Each number is 200 + 20 x the weight over its row's rms, rounded and kept within 0 to 999. Layers, rows and columns count from 0. The size before them is the row's rms in percent of the matrix's.

# layer 4 attention output (transposed), 704x704, rms 0.0568, rows 44-52,108-116,172-180,236-244,300-308,364-372,428-436,492-500,555-564,619-627,683-691, columns 576-639
108,216,180,193,190,194,224,223,257,210,215,228,216,162,194,216,239,237,199,223,240,196,191,190,192,198,166,178,209,204,196,205,188,224,195,192,166,221,205,234,208,178,207,186,173,207,194,197,191,185,254,196,222,209,188,212,214,224,173,208,147,200,208,201,172
105,208,195,182,187,195,196,182,194,201,168,215,201,233,178,203,174,211,196,199,195,220,217,219,185,195,195,202,208,180,182,199,200,208,197,214,226,210,171,200,227,198,182,188,216,163,170,180,210,191,239,203,177,186,194,190,229,228,223,205,192,185,204,211,189
104,189,174,188,220,178,180,189,221,173,192,158,184,191,234,167,192,209,205,216,194,204,221,205,211,183,208,205,179,206,172,210,167,171,198,240,212,175,195,198,222,205,168,204,181,144,204,239,225,189,208,198,183,198,231,219,187,188,253,208,180,194,206,203,209
106,201,177,169,203,217,219,225,196,212,169,210,197,192,181,183,188,211,203,192,198,222,200,236,193,204,227,172,217,191,235,214,204,217,227,207,170,210,189,163,176,204,213,175,193,196,201,201,168,239,213,197,191,204,214,184,206,185,193,179,206,243,196,217,210
105,168,196,236,223,233,212,205,220,195,220,208,200,237,211,200,185,208,154,196,208,159,186,180,190,241,174,150,230,173,197,200,228,200,230,215,208,190,165,210,170,178,198,187,184,221,218,184,188,219,202,186,197,177,198,171,182,196,182,182,219,223,234,212,173
110,184,196,186,215,205,208,223,203,228,272,208,193,213,193,175,181,212,210,210,192,176,181,251,163,221,179,207,197,202,228,245,186,188,224,204,211,187,170,217,201,199,183,244,240,230,188,208,176,199,228,184,181,206,207,185,201,202,213,189,200,218,175,234,204
096,199,197,205,204,230,168,180,239,195,197,181,205,203,212,193,173,209,215,195,174,242,156,225,237,230,174,179,196,218,176,195,181,191,215,205,228,208,200,212,201,184,156,223,197,186,219,226,177,191,192,198,183,192,221,177,186,214,202,207,192,210,192,183,225
108,231,203,159,207,206,212,195,205,209,183,198,182,244,183,172,206,196,221,191,213,184,191,157,206,197,209,188,184,198,212,186,206,153,198,197,212,189,197,180,179,210,229,241,193,190,183,221,162,183,196,206,180,204,184,196,190,204,192,212,179,165,211,224,227
099,174,157,234,234,222,207,216,212,154,204,182,209,202,193,176,209,183,217,220,185,226,180,213,226,190,193,213,207,186,209,202,227,163,210,206,226,192,170,179,191,186,214,245,179,199,216,239,219,215,225,217,221,245,187,233,189,230,205,200,195,200,194,210,198
090,172,191,191,216,214,181,188,171,185,182,204,176,197,157,205,210,213,174,170,202,193,193,224,164,214,202,220,229,210,231,210,195,173,202,215,206,199,214,198,180,233,217,200,192,186,163,214,212,206,159,180,202,207,211,234,210,192,211,184,219,195,161,205,203
095,169,188,206,246,179,198,174,207,241,209,148,212,205,188,255,223,189,212,169,194,213,195,195,210,181,192,188,234,225,182,220,207,163,193,171,177,172,198,192,156,219,222,165,213,201,187,198,209,198,178,235,208,192,181,209,185,189,177,232,167,201,208,217,211
093,224,212,188,219,179,201,189,163,184,230,196,204,209,188,194,220,186,210,163,208,185,182,179,187,202,197,236,171,200,215,202,181,202,179,224,195,182,186,204,193,208,210,225,179,241,194,181,198,223,217,192,190,193,202,156,214,215,173,220,164,235,191,206,182
094,203,212,207,197,212,208,200,239,195,195,237,228,213,237,211,205,198,223,210,210,236,164,195,189,226,196,212,216,204,175,190,178,210,192,187,208,215,178,218,209,217,199,210,178,207,182,174,213,222,215,204,229,219,204,222,187,192,210,212,187,209,200,162,206
091,185,211,198,168,184,195,188,202,203,213,173,180,190,221,212,215,225,262,194,207,204,160,212,177,192,208,178,204,214,189,234,188,211,213,197,189,223,234,182,196,185,212,234,228,184,198,148,181,213,183,170,220,211,205,200,204,191,176,218,204,198,168,221,184
094,219,200,226,212,215,200,224,214,203,163,219,214,186,165,182,230,219,185,187,218,221,179,175,224,201,213,197,171,180,211,164,192,206,190,189,178,195,207,203,203,195,197,175,191,184,209,183,193,187,215,201,180,199,205,211,191,204,190,203,210,215,225,173,199
087,189,192,197,207,194,217,220,202,205,172,213,177,215,238,190,226,196,187,184,232,205,185,179,174,201,187,172,198,179,224,204,187,222,223,182,209,190,229,214,247,226,198,189,207,181,170,208,188,175,237,194,231,206,206,154,208,200,205,202,201,227,182,230,223
092,194,195,231,206,168,201,198,195,214,197,189,198,223,223,214,199,183,213,184,174,231,196,216,213,166,204,225,231,193,205,168,174,229,162,255,146,207,187,187,212,214,187,199,165,220,234,223,222,188,210,201,187,205,190,185,197,202,172,180,183,195,204,243,179
096,193,221,212,180,214,260,214,170,227,195,230,167,233,172,202,144,197,205,200,183,185,203,214,176,223,202,210,201,222,201,183,204,192,186,206,171,209,201,200,215,178,231,170,229,210,176,173,184,177,203,208,203,166,199,178,190,230,161,197,163,218,177,198,215
101,205,217,207,192,243,200,196,208,195,232,198,235,219,200,208,226,199,226,182,224,194,180,164,169,202,206,176,186,194,205,165,203,207,183,230,196,220,181,179,206,201,230,162,190,176,219,196,198,190,208,189,181,220,161,205,182,217,197,202,206,198,204,157,201
106,154,215,197,165,218,188,217,221,164,184,179,190,168,209,177,165,204,240,184,160,192,210,229,176,176,238,176,177,216,184,172,209,198,183,226,227,187,203,214,206,221,170,198,220,245,206,197,208,225,215,203,203,179,200,208,219,200,212,210,187,186,173,147,199
099,180,208,181,204,232,219,214,232,187,202,189,176,191,179,206,201,198,208,165,201,201,172,218,177,227,205,196,213,205,196,183,180,228,232,232,220,233,212,226,217,208,199,214,206,219,204,217,193,182,187,217,224,188,168,212,192,196,175,229,211,175,203,195,180
095,182,202,200,226,232,209,175,163,178,208,215,191,213,233,187,211,190,206,185,168,207,236,206,208,233,195,186,187,177,201,198,206,200,194,202,183,217,224,187,223,201,184,185,224,178,202,216,194,207,220,201,187,172,210,189,187,162,192,184,204,203,215,193,237
097,256,166,167,209,216,184,185,198,225,223,176,181,189,178,200,204,157,197,200,202,168,236,191,196,185,172,206,207,224,236,203,200,216,208,179,207,162,230,223,189,206,185,199,200,212,217,244,226,209,202,218,208,201,193,191,223,227,200,220,217,186,219,190,204
108,185,216,204,187,207,214,204,187,190,195,177,168,212,199,201,166,241,207,196,169,202,213,213,207,204,235,183,198,172,186,208,171,182,216,230,187,198,223,210,219,183,226,196,219,182,220,217,173,188,168,192,182,164,185,216,170,201,191,197,217,202,211,199,211
106,173,247,156,209,210,202,198,220,245,168,183,265,202,202,172,184,187,200,229,202,198,223,201,224,195,185,206,195,166,161,189,208,200,214,222,256,218,191,189,190,224,210,215,213,196,197,219,216,226,210,197,191,210,217,248,215,197,189,225,234,179,217,197,196
100,241,213,197,208,178,217,178,181,203,223,208,205,181,176,192,185,160,208,217,220,183,213,196,205,199,223,200,164,176,174,212,226,165,197,202,233,206,171,213,228,235,223,193,243,232,193,212,182,202,202,218,201,212,181,175,202,199,222,206,207,213,258,204,189
104,221,220,235,169,210,204,183,250,208,218,158,210,197,187,208,232,220,227,225,202,204,224,180,224,186,229,215,209,185,196,196,173,190,208,178,215,184,201,209,189,201,172,208,242,271,163,209,236,180,204,199,209,206,150,207,182,200,203,194,239,203,185,211,160
104,169,209,241,209,219,187,232,186,199,182,170,181,205,212,226,160,208,218,223,192,177,221,196,222,150,192,197,178,245,211,179,193,208,202,218,166,183,192,186,220,190,220,204,201,202,214,208,183,166,201,213,185,197,244,180,188,183,209,202,230,184,205,222,203
096,212,207,224,221,209,211,184,196,175,217,188,176,206,208,211,193,220,212,212,158,172,208,205,180,182,192,230,193,202,206,229,198,180,215,210,181,173,219,237,203,187,184,222,159,215,174,220,210,184,203,183,204,185,181,208,229,199,198,198,212,208,199,166,222
103,142,216,241,151,189,218,213,178,170,162,217,190,207,182,201,195,199,203,233,190,200,191,207,193,194,194,189,183,196,197,175,232,211,184,200,173,219,168,210,209,184,221,185,186,210,207,163,189,243,201,220,211,231,220,170,200,175,185,205,221,222,215,175,201
101,187,188,169,201,220,210,217,212,230,205,210,188,194,184,184,155,217,203,220,226,178,182,254,174,206,187,204,211,193,207,197,198,190,230,167,176,220,233,209,208,236,209,187,210,183,196,233,229,181,200,200,168,167,229,198,202,240,194,200,233,202,195,195,200
093,223,190,181,186,225,235,236,188,192,183,195,169,225,222,213,201,203,162,193,186,191,197,183,186,179,234,214,198,178,217,194,219,174,209,218,201,172,161,208,199,208,192,195,182,214,208,196,198,179,169,164,193,186,198,217,213,206,234,185,179,171,220,233,215
092,246,194,227,221,179,167,173,177,179,168,199,248,182,218,208,208,194,200,207,210,214,216,201,211,216,230,220,147,207,199,181,225,189,160,202,208,190,210,179,176,198,192,206,187,171,202,200,192,196,227,212,189,209,169,204,212,209,211,221,218,200,223,206,198
090,174,222,244,229,206,220,160,218,215,208,168,185,210,212,221,240,214,180,193,218,233,160,211,165,172,205,174,199,210,198,226,217,221,190,234,190,219,201,198,220,231,213,187,193,179,243,190,175,219,214,179,183,243,192,195,194,224,203,198,132,177,208,219,189
096,177,195,267,198,189,207,231,223,188,163,201,188,190,224,176,207,220,192,165,142,183,214,211,204,198,182,182,209,255,230,190,221,189,218,197,194,229,183,204,186,199,198,200,209,226,212,198,198,195,218,190,202,201,162,230,196,201,229,236,191,196,176,214,192
096,187,226,210,204,210,222,195,195,218,189,207,146,212,219,209,234,157,197,179,186,222,199,185,199,163,157,190,203,215,233,183,209,218,237,210,190,202,176,200,179,226,219,211,163,237,200,201,187,197,190,232,224,223,196,170,201,229,183,209,220,209,212,218,208
091,167,192,140,231,181,141,211,217,205,190,207,204,250,230,193,205,209,213,201,215,243,200,196,227,199,193,189,206,235,200,215,205,184,229,203,201,165,259,223,187,196,155,236,230,206,190,175,261,171,165,241,228,192,193,193,176,170,211,174,201,244,196,175,244
089,222,222,190,178,189,196,209,192,176,200,194,187,198,172,217,223,168,185,205,214,168,186,215,184,209,210,208,176,230,206,191,181,212,220,222,218,200,221,210,206,204,188,230,220,215,186,186,143,208,192,250,186,220,229,221,207,214,176,178,219,229,235,195,222
088,210,208,221,199,225,189,223,166,170,213,199,206,225,204,192,219,187,195,228,219,156,185,193,185,178,195,192,194,211,200,207,206,212,222,162,202,202,214,200,179,192,191,183,212,195,209,209,215,189,193,158,175,205,215,181,220,208,234,196,204,180,183,177,235
093,191,199,216,175,194,197,197,181,232,242,201,173,214,223,231,185,223,223,227,187,185,170,222,208,201,185,216,210,194,196,201,200,176,216,181,183,174,184,205,193,174,206,164,235,178,207,240,218,207,226,201,196,181,204,195,191,193,190,177,188,212,161,179,215
084,235,225,212,179,184,216,194,210,206,189,197,188,195,207,218,184,185,196,211,192,237,202,206,208,201,160,200,159,212,180,175,189,194,204,197,214,193,224,202,203,166,200,188,250,192,213,190,204,203,231,249,221,189,193,204,184,185,233,180,195,186,189,192,202
101,204,192,199,192,196,227,182,225,200,176,211,197,189,208,198,229,189,207,241,200,239,170,176,205,173,216,225,235,222,200,214,209,204,188,194,181,189,205,201,194,195,203,182,204,208,227,217,178,167,190,245,182,204,211,198,188,202,174,220,195,165,241,195,159
097,216,195,202,207,209,220,190,191,188,202,210,194,191,197,164,208,208,177,197,202,179,171,201,214,190,202,191,250,185,207,207,214,181,188,207,177,205,185,234,204,214,202,164,223,204,191,205,224,203,222,214,202,199,207,212,162,227,199,212,215,154,240,209,188
096,214,207,207,207,213,178,165,219,174,226,193,211,181,228,212,202,201,189,162,182,184,204,212,187,207,182,187,181,198,167,190,154,195,218,206,194,186,216,172,200,179,190,196,178,239,235,181,180,202,182,263,193,198,205,202,193,205,211,203,183,208,183,225,218
088,204,231,215,225,199,145,170,212,198,151,209,202,189,190,201,222,214,197,183,234,193,216,195,225,230,222,177,174,228,199,204,220,194,209,184,192,190,218,206,209,219,230,188,193,219,174,201,200,218,188,205,209,178,184,177,189,209,200,190,203,220,205,209,193
088,182,220,205,219,193,186,180,146,203,229,198,205,201,239,166,159,188,197,173,175,165,205,227,180,225,208,227,165,165,214,228,208,197,203,216,200,188,183,191,218,215,189,218,218,219,199,185,187,213,211,185,243,181,213,191,216,196,223,231,196,217,190,203,200
086,195,189,226,205,197,199,223,210,222,188,174,188,174,197,205,210,183,212,175,194,224,187,201,223,215,203,176,224,192,185,221,189,190,206,201,176,191,194,186,214,201,209,173,210,207,189,223,179,158,183,216,233,195,217,222,180,199,205,191,193,231,200,186,189
085,155,223,189,154,200,172,225,190,205,196,184,191,218,178,146,215,198,202,195,186,225,198,193,219,215,210,209,191,219,191,209,189,191,206,220,219,195,222,202,189,254,203,170,212,217,194,199,171,211,194,184,201,189,166,159,173,212,164,178,192,228,177,224,196
094,219,203,173,198,259,173,182,204,223,239,219,198,213,218,212,194,189,216,254,191,198,189,195,179,202,197,205,221,212,166,202,184,200,195,165,219,187,229,224,235,194,218,214,156,210,239,208,238,143,201,203,221,247,221,219,200,158,206,216,216,180,194,180,204
085,176,160,199,204,163,195,190,163,197,169,195,191,142,193,201,176,237,229,192,190,214,212,205,208,207,187,227,220,239,217,213,198,203,154,216,164,245,182,228,216,212,179,225,208,217,183,202,208,216,225,196,199,234,203,207,206,192,162,182,245,198,177,227,226
081,219,214,166,198,212,226,201,179,206,148,206,215,191,144,243,200,194,188,203,174,226,180,166,219,204,218,231,169,186,175,183,233,228,211,227,207,219,193,168,176,213,193,177,154,189,157,224,189,221,208,177,189,183,236,170,216,189,196,204,186,167,195,171,210
089,197,212,211,212,198,186,207,181,202,225,223,209,185,219,189,177,213,198,214,230,212,229,179,194,228,244,234,187,193,186,182,192,218,221,187,219,221,214,192,186,213,197,192,167,173,170,206,205,203,194,211,191,184,178,170,166,211,243,200,221,182,181,207,197
088,153,219,166,192,190,169,196,175,202,207,205,221,209,229,191,209,216,213,170,194,190,187,198,205,210,189,197,195,222,184,228,196,224,190,215,193,182,202,197,252,191,175,208,210,227,212,158,205,207,189,180,208,226,190,180,210,190,204,200,215,245,236,237,203
080,185,203,216,227,206,167,195,169,186,217,173,194,166,192,232,206,226,182,204,229,205,208,181,163,203,197,212,198,212,181,186,211,216,208,182,172,211,174,171,215,187,209,195,213,185,217,211,165,226,183,198,205,184,189,198,232,207,207,236,228,192,221,186,188
100,197,245,196,207,222,186,185,183,159,212,193,201,204,218,204,209,189,204,201,194,218,185,213,187,220,217,170,212,222,200,178,156,174,212,207,187,184,207,207,195,185,180,171,241,243,202,158,196,194,223,172,177,170,220,193,215,213,210,202,201,184,162,187,183
100,211,209,208,205,213,200,149,235,212,257,210,225,198,180,209,219,166,202,199,179,219,169,183,200,182,230,224,205,197,153,205,211,228,196,219,211,207,177,194,236,218,206,200,163,183,217,204,242,226,190,237,228,235,219,201,207,202,220,185,245,236,185,202,207
106,213,186,226,192,204,199,192,225,191,214,215,194,197,222,192,179,193,197,200,222,217,198,226,177,189,211,205,205,217,243,213,156,168,171,175,191,183,194,166,179,203,189,192,189,218,157,192,183,202,191,214,189,171,177,236,219,218,203,199,234,217,195,241,184
111,228,212,200,245,167,169,198,180,218,218,224,216,216,190,195,202,224,180,193,216,203,240,215,195,218,170,211,160,188,201,216,188,222,194,208,218,190,202,216,214,185,212,219,156,229,178,225,207,183,175,229,205,197,176,188,179,187,201,257,189,194,185,210,193
101,187,201,203,216,191,210,183,201,241,219,178,216,213,208,218,222,198,221,191,182,222,221,196,217,194,205,198,188,186,179,235,183,199,212,204,201,222,197,222,255,196,232,188,208,204,209,192,198,216,202,192,200,203,197,187,204,191,218,166,205,205,163,228,202
107,224,214,182,177,203,176,205,185,197,212,198,229,224,190,230,205,196,190,204,209,195,200,169,202,221,247,211,196,179,189,210,195,179,208,208,211,211,206,222,191,216,222,177,204,222,167,155,175,219,198,195,176,206,221,212,183,195,208,183,193,206,232,225,171
104,205,210,206,216,217,196,195,203,202,221,226,173,185,184,185,225,142,197,232,194,193,210,200,176,225,189,187,189,217,251,200,173,200,179,189,209,201,196,167,177,205,198,204,193,211,198,189,203,243,186,197,174,226,189,194,190,197,187,184,223,225,189,199,205
104,166,189,203,202,171,211,194,219,170,196,213,235,179,179,231,187,201,175,217,238,206,179,225,213,250,166,211,198,207,195,205,255,180,214,214,211,208,167,190,211,182,168,192,186,193,198,198,208,209,170,214,180,202,221,193,205,228,242,228,204,188,209,220,203
097,184,192,201,161,199,196,183,177,220,164,171,223,201,203,194,222,234,175,216,217,193,201,214,185,199,172,193,204,202,158,173,173,192,156,219,216,171,216,213,190,209,193,225,189,203,186,202,200,221,163,183,197,225,212,183,209,163,186,175,153,201,154,205,199
096,229,225,211,223,226,182,203,252,179,191,206,201,189,170,160,215,235,211,184,191,206,208,152,204,230,206,212,209,188,235,221,230,212,229,206,186,207,200,211,196,189,195,217,204,198,206,201,182,184,187,253,184,194,173,205,194,199,204,185,219,198,211,196,194
097,190,202,200,197,204,183,197,179,211,187,238,181,179,222,192,189,206,252,192,219,168,190,196,173,183,186,186,174,177,208,203,162,201,197,196,191,193,212,175,208,184,243,203,192,217,205,216,203,214,190,176,184,224,199,219,191,189,183,184,220,217,159,232,217
092,198,200,222,178,196,197,163,219,219,195,164,206,237,212,164,221,206,171,186,183,158,192,192,207,167,223,171,230,199,199,175,193,169,233,206,204,211,260,226,187,206,191,156,225,216,211,182,191,211,173,199,219,211,196,235,207,214,211,192,198,163,226,205,187
094,193,177,185,209,202,205,203,219,201,224,212,187,190,207,209,183,173,180,202,176,199,207,216,212,185,206,190,202,207,195,168,203,187,219,210,240,177,206,205,221,214,206,219,175,233,200,152,180,188,170,203,181,181,178,197,212,200,171,196,239,200,193,201,223
096,208,241,207,199,197,155,150,233,218,202,189,201,212,199,203,203,223,187,196,219,204,191,225,198,235,220,199,216,193,209,223,212,197,168,229,213,229,229,175,235,179,186,194,178,204,195,221,198,182,202,172,173,192,205,200,206,208,225,183,165,203,182,190,228
098,214,223,182,169,201,206,185,212,205,192,193,235,180,208,230,210,193,187,183,180,203,230,199,189,195,227,189,149,197,175,197,213,194,219,176,219,197,229,215,243,200,197,206,202,209,190,211,194,219,172,188,242,188,168,215,182,215,189,225,239,180,203,177,201
101,191,193,202,190,196,163,211,192,216,213,181,220,206,207,176,212,179,198,201,192,193,227,214,195,153,235,212,181,211,153,206,205,214,203,196,226,184,180,194,215,207,148,207,207,211,177,189,196,208,183,180,219,208,200,201,210,188,225,167,181,189,188,181,181
092,217,204,189,226,191,224,184,178,206,208,165,192,199,207,217,229,200,164,200,216,213,224,208,216,234,196,211,215,202,210,199,198,179,224,188,232,173,176,185,232,196,175,229,196,187,176,159,168,184,198,223,207,202,237,200,194,204,209,220,191,197,194,174,192
105,197,198,197,224,173,196,194,197,213,206,201,213,236,160,204,205,192,206,195,191,191,187,225,211,183,209,195,189,180,223,200,184,197,212,222,181,185,200,193,180,229,217,212,204,191,208,210,183,214,156,173,215,203,203,216,193,227,210,236,225,206,200,210,191
085,183,153,195,187,182,199,187,223,192,159,215,196,172,200,207,183,222,200,186,202,224,181,249,170,214,198,204,171,162,186,191,177,175,188,192,181,201,183,194,230,177,185,195,187,219,207,214,201,231,213,182,170,202,211,166,191,214,206,197,213,174,204,202,175
085,212,188,208,192,175,189,164,192,229,238,242,189,233,220,179,198,198,172,208,191,148,207,231,223,197,191,210,205,208,200,227,207,205,199,178,200,230,206,192,175,161,169,206,205,202,202,228,185,203,253,199,226,178,235,193,226,209,201,216,182,199,202,199,202
087,204,196,224,210,177,212,218,202,231,217,211,235,200,189,190,213,169,235,211,196,222,171,196,199,180,201,181,220,235,192,197,190,237,225,215,200,225,212,206,211,211,208,227,183,185,182,229,160,215,188,217,187,204,192,159,237,214,185,232,182,189,195,216,214
085,196,170,178,188,183,221,183,200,218,212,243,203,188,184,201,162,202,190,214,207,185,189,181,183,192,210,199,210,219,227,215,208,193,208,185,197,216,230,194,177,199,175,187,191,214,231,221,170,199,193,196,196,198,188,178,183,208,223,219,177,164,181,206,206
089,206,214,212,176,200,185,212,189,196,214,194,188,208,187,228,198,219,203,172,221,202,225,179,185,190,180,188,161,209,203,202,191,236,182,212,215,221,205,187,185,212,186,205,203,236,207,185,207,186,193,173,210,219,174,220,220,216,180,209,208,208,201,166,193
094,237,208,173,196,196,222,214,194,215,204,212,191,213,147,200,212,195,228,225,184,167,194,168,246,178,232,169,199,201,213,221,164,170,227,169,209,192,171,197,209,195,191,189,192,218,179,224,182,196,192,202,200,204,203,196,173,167,266,196,176,210,177,195,172
092,170,209,226,188,200,174,173,191,202,194,204,213,224,202,236,197,191,224,199,198,185,221,213,197,157,182,181,186,217,218,192,223,185,205,256,223,199,152,212,216,226,157,188,174,223,208,189,212,175,179,205,179,206,213,228,223,176,231,202,186,184,206,199,184
092,240,202,195,213,157,196,168,196,201,163,232,166,228,200,204,186,223,214,192,207,198,206,199,203,242,189,213,176,219,203,226,203,222,197,224,200,202,191,160,165,164,169,178,192,179,230,201,192,208,211,158,231,217,217,230,210,176,182,196,215,208,215,221,225
094,174,191,215,221,203,191,203,231,212,194,193,206,236,201,230,199,182,189,197,176,192,212,218,209,180,192,189,209,182,191,215,155,210,180,212,195,198,202,186,204,210,216,198,222,180,182,176,223,209,215,211,201,199,191,184,198,209,182,204,208,168,188,219,243
092,202,193,185,192,204,215,184,215,210,224,197,216,181,203,240,168,203,193,179,203,190,178,214,173,226,200,192,214,204,216,173,191,213,205,187,201,200,186,205,187,182,181,208,208,175,226,190,207,186,172,195,210,166,184,234,238,195,209,193,223,187,182,192,213
135,228,148,198,166,192,191,194,196,196,223,199,178,201,170,201,210,202,217,191,186,215,178,219,191,215,169,214,187,199,212,230,202,172,225,205,223,205,223,204,205,255,203,205,193,189,227,208,192,189,225,197,224,215,205,247,209,149,196,212,206,174,162,182,192
128,201,198,229,182,203,231,164,154,175,207,224,203,207,175,194,229,188,205,190,170,175,213,221,165,203,203,158,230,213,201,221,195,200,179,205,209,218,168,200,197,205,200,202,244,189,217,219,190,190,176,163,221,170,231,184,213,204,216,214,224,198,194,229,185
127,199,185,216,224,176,215,170,245,188,217,180,172,209,186,196,230,195,196,188,192,194,195,178,230,212,191,192,229,210,183,209,193,196,181,195,184,211,205,156,201,192,213,173,219,223,200,240,197,216,145,178,227,156,210,195,169,193,178,193,199,195,230,200,173
129,212,185,209,214,192,206,210,184,190,169,212,219,204,200,220,183,186,187,202,181,184,234,173,193,244,205,201,179,199,210,201,225,194,195,191,203,193,193,208,199,217,200,198,215,219,195,173,201,216,201,191,177,221,206,212,205,213,167,186,192,176,224,169,194
128,197,188,207,211,209,201,210,195,165,208,205,205,190,221,197,223,181,188,198,222,223,228,180,193,189,224,224,158,157,206,188,208,196,165,207,233,195,183,190,226,184,190,218,204,187,229,216,164,201,223,189,195,197,208,215,197,209,195,175,181,179,179,157,204
135,228,179,186,211,209,174,248,166,201,193,241,211,185,186,203,221,219,223,200,205,182,195,213,190,202,178,228,209,204,223,231,202,181,182,173,184,230,220,194,233,204,210,214,221,167,213,189,193,167,189,206,221,202,214,228,195,216,179,201,240,210,160,214,212
125,196,169,192,193,215,211,223,189,203,191,226,204,208,215,198,153,211,201,193,194,187,216,195,223,211,239,179,203,185,191,180,216,215,204,195,150,188,210,170,195,197,222,194,162,194,192,188,210,204,216,178,195,207,191,238,179,221,216,199,205,194,191,199,211
136,220,218,207,217,190,201,245,196,210,232,225,207,205,211,163,183,206,229,217,241,159,214,186,174,157,236,225,241,200,225,199,202,197,190,186,195,211,198,179,149,202,202,188,213,217,203,213,199,210,209,221,220,215,190,214,191,204,194,184,181,195,194,186,212
136,198,244,220,210,184,195,220,175,181,220,256,227,200,198,203,194,189,190,231,202,223,157,211,165,202,211,201,186,166,203,205,173,208,183,235,223,198,220,199,208,168,192,172,194,195,171,194,213,183,171,212,194,183,156,195,195,196,176,202,203,219,190,182,187
106,221,229,187,166,179,211,182,218,237,230,260,180,210,207,185,205,185,184,193,242,190,141,201,198,194,206,188,184,229,180,224,179,204,228,216,202,184,195,197,194,182,183,206,190,212,229,221,178,220,191,208,208,180,183,180,189,195,219,203,216,205,187,215,203
105,177,159,225,189,173,208,256,214,189,195,174,208,188,221,208,197,195,205,207,229,190,213,197,206,164,207,229,222,190,185,176,223,222,199,219,190,203,205,194,217,195,232,254,218,152,189,144,210,233,173,213,179,179,199,189,175,180,185,217,198,207,187,195,179
102,221,213,183,192,208,200,223,143,195,180,205,199,209,199,198,207,211,173,205,196,226,223,192,215,230,205,234,197,183,198,201,194,208,187,169,200,215,204,193,187,152,187,179,180,178,218,178,209,202,189,173,209,178,196,203,229,199,198,181,183,195,218,231,232
096,196,185,189,200,230,212,184,205,199,176,221,178,189,210,222,228,196,193,198,182,199,223,172,216,206,201,254,208,198,234,209,193,220,195,175,187,173,151,189,231,176,205,201,168,203,215,187,218,205,170,201,224,212,226,171,231,194,220,168,212,201,202,175,215
093,221,208,248,190,224,229,181,211,201,187,161,214,175,180,231,227,208,216,201,212,204,212,175,218,225,166,198,220,198,166,171,219,212,202,165,187,244,202,189,179,211,180,164,212,174,192,180,229,189,235,185,191,155,234,198,237,214,197,198,229,159,196,214,197
096,194,227,202,222,152,190,200,166,173,196,197,224,201,231,202,181,189,181,187,173,250,164,188,219,203,214,235,178,204,194,192,161,210,229,188,233,210,215,192,183,216,231,208,172,182,194,182,188,195,168,253,215,204,193,193,199,189,192,224,202,197,214,205,192
100,200,198,201,202,215,187,199,196,175,173,191,210,174,209,232,245,192,206,140,202,200,195,212,173,241,194,199,214,197,193,204,192,202,190,186,228,234,164,191,200,180,200,197,161,201,193,211,253,192,187,204,224,220,189,206,230,183,228,203,179,192,223,223,181
101,204,170,206,192,206,202,202,168,211,197,210,172,232,195,228,193,230,182,227,186,184,231,199,180,176,213,243,231,189,223,191,203,229,166,191,149,187,197,183,202,175,217,172,174,204,215,193,197,230,173,210,185,143,171,205,191,181,212,197,191,176,165,209,183
096,202,160,182,183,191,183,202,202,195,202,207,235,205,203,231,192,190,187,202,167,186,220,189,176,213,202,212,229,210,177,202,233,219,209,187,201,192,219,202,176,193,239,194,250,192,209,217,159,227,198,183,219,227,197,204,214,240,206,184,195,195,217,157,211
# layer 4 attention value, 64x704, rms 0.0201, rows 44-52, columns 576-639
100,202,176,176,189,190,198,226,152,182,236,219,208,219,225,210,210,154,235,207,155,204,214,184,169,190,198,186,171,219,174,222,205,179,246,191,215,155,193,217,168,222,168,206,200,174,180,220,186,198,125,212,209,212,208,192,173,190,206,199,221,185,220,208,222
101,179,191,204,210,203,211,201,190,215,202,190,203,199,224,203,207,183,193,199,211,217,193,171,184,203,210,209,161,189,202,208,210,204,215,192,191,205,199,180,185,186,207,218,200,209,199,184,189,206,190,147,197,220,250,199,182,174,174,206,198,216,194,186,197
098,191,200,206,189,170,186,240,184,221,197,239,227,196,143,205,206,224,195,201,165,192,202,227,197,231,201,204,180,183,213,204,197,208,171,185,203,212,181,187,183,219,226,198,174,228,208,146,178,200,200,171,198,199,196,185,208,217,141,165,198,200,174,167,225
100,190,193,241,197,202,209,174,200,213,195,193,175,198,217,207,232,169,198,202,194,169,200,184,177,198,204,231,170,199,171,201,202,192,179,210,192,197,204,198,193,184,185,187,183,185,207,182,197,205,210,201,181,220,216,179,217,241,233,167,206,170,216,181,174
096,230,210,180,159,191,218,204,183,170,189,191,212,172,222,217,188,223,206,210,194,233,218,249,181,200,218,228,188,218,194,199,191,211,213,175,178,213,233,181,219,237,213,209,230,189,161,202,192,193,177,217,174,216,198,192,224,202,174,223,207,218,186,181,233
099,188,193,230,227,211,188,208,221,197,169,212,227,163,195,210,224,186,184,198,197,228,190,193,199,197,217,187,201,195,171,180,216,231,150,200,211,226,195,167,178,176,212,186,177,176,181,199,233,191,193,230,198,220,183,180,192,184,160,195,202,187,218,179,234
101,187,195,179,203,180,202,198,150,185,213,215,186,207,189,213,214,242,197,199,209,173,193,223,179,189,200,211,235,172,228,196,214,177,203,202,187,211,216,211,199,182,210,185,189,206,189,210,191,183,231,204,185,185,198,225,186,224,225,191,172,201,219,213,215
099,200,189,217,217,183,198,222,196,166,212,174,213,164,197,187,216,240,193,203,192,203,204,258,216,171,187,180,184,182,186,235,161,235,177,200,215,221,215,220,193,182,201,176,211,218,204,200,233,212,185,197,188,232,221,192,205,158,190,219,194,171,191,222,192
099,183,223,150,177,203,219,206,178,231,233,227,195,176,183,199,185,184,214,204,200,183,168,177,176,186,194,159,210,212,202,167,176,202,182,228,225,226,206,219,193,209,211,189,181,179,199,197,209,197,213,209,211,180,207,179,202,178,179,188,188,219,202,219,220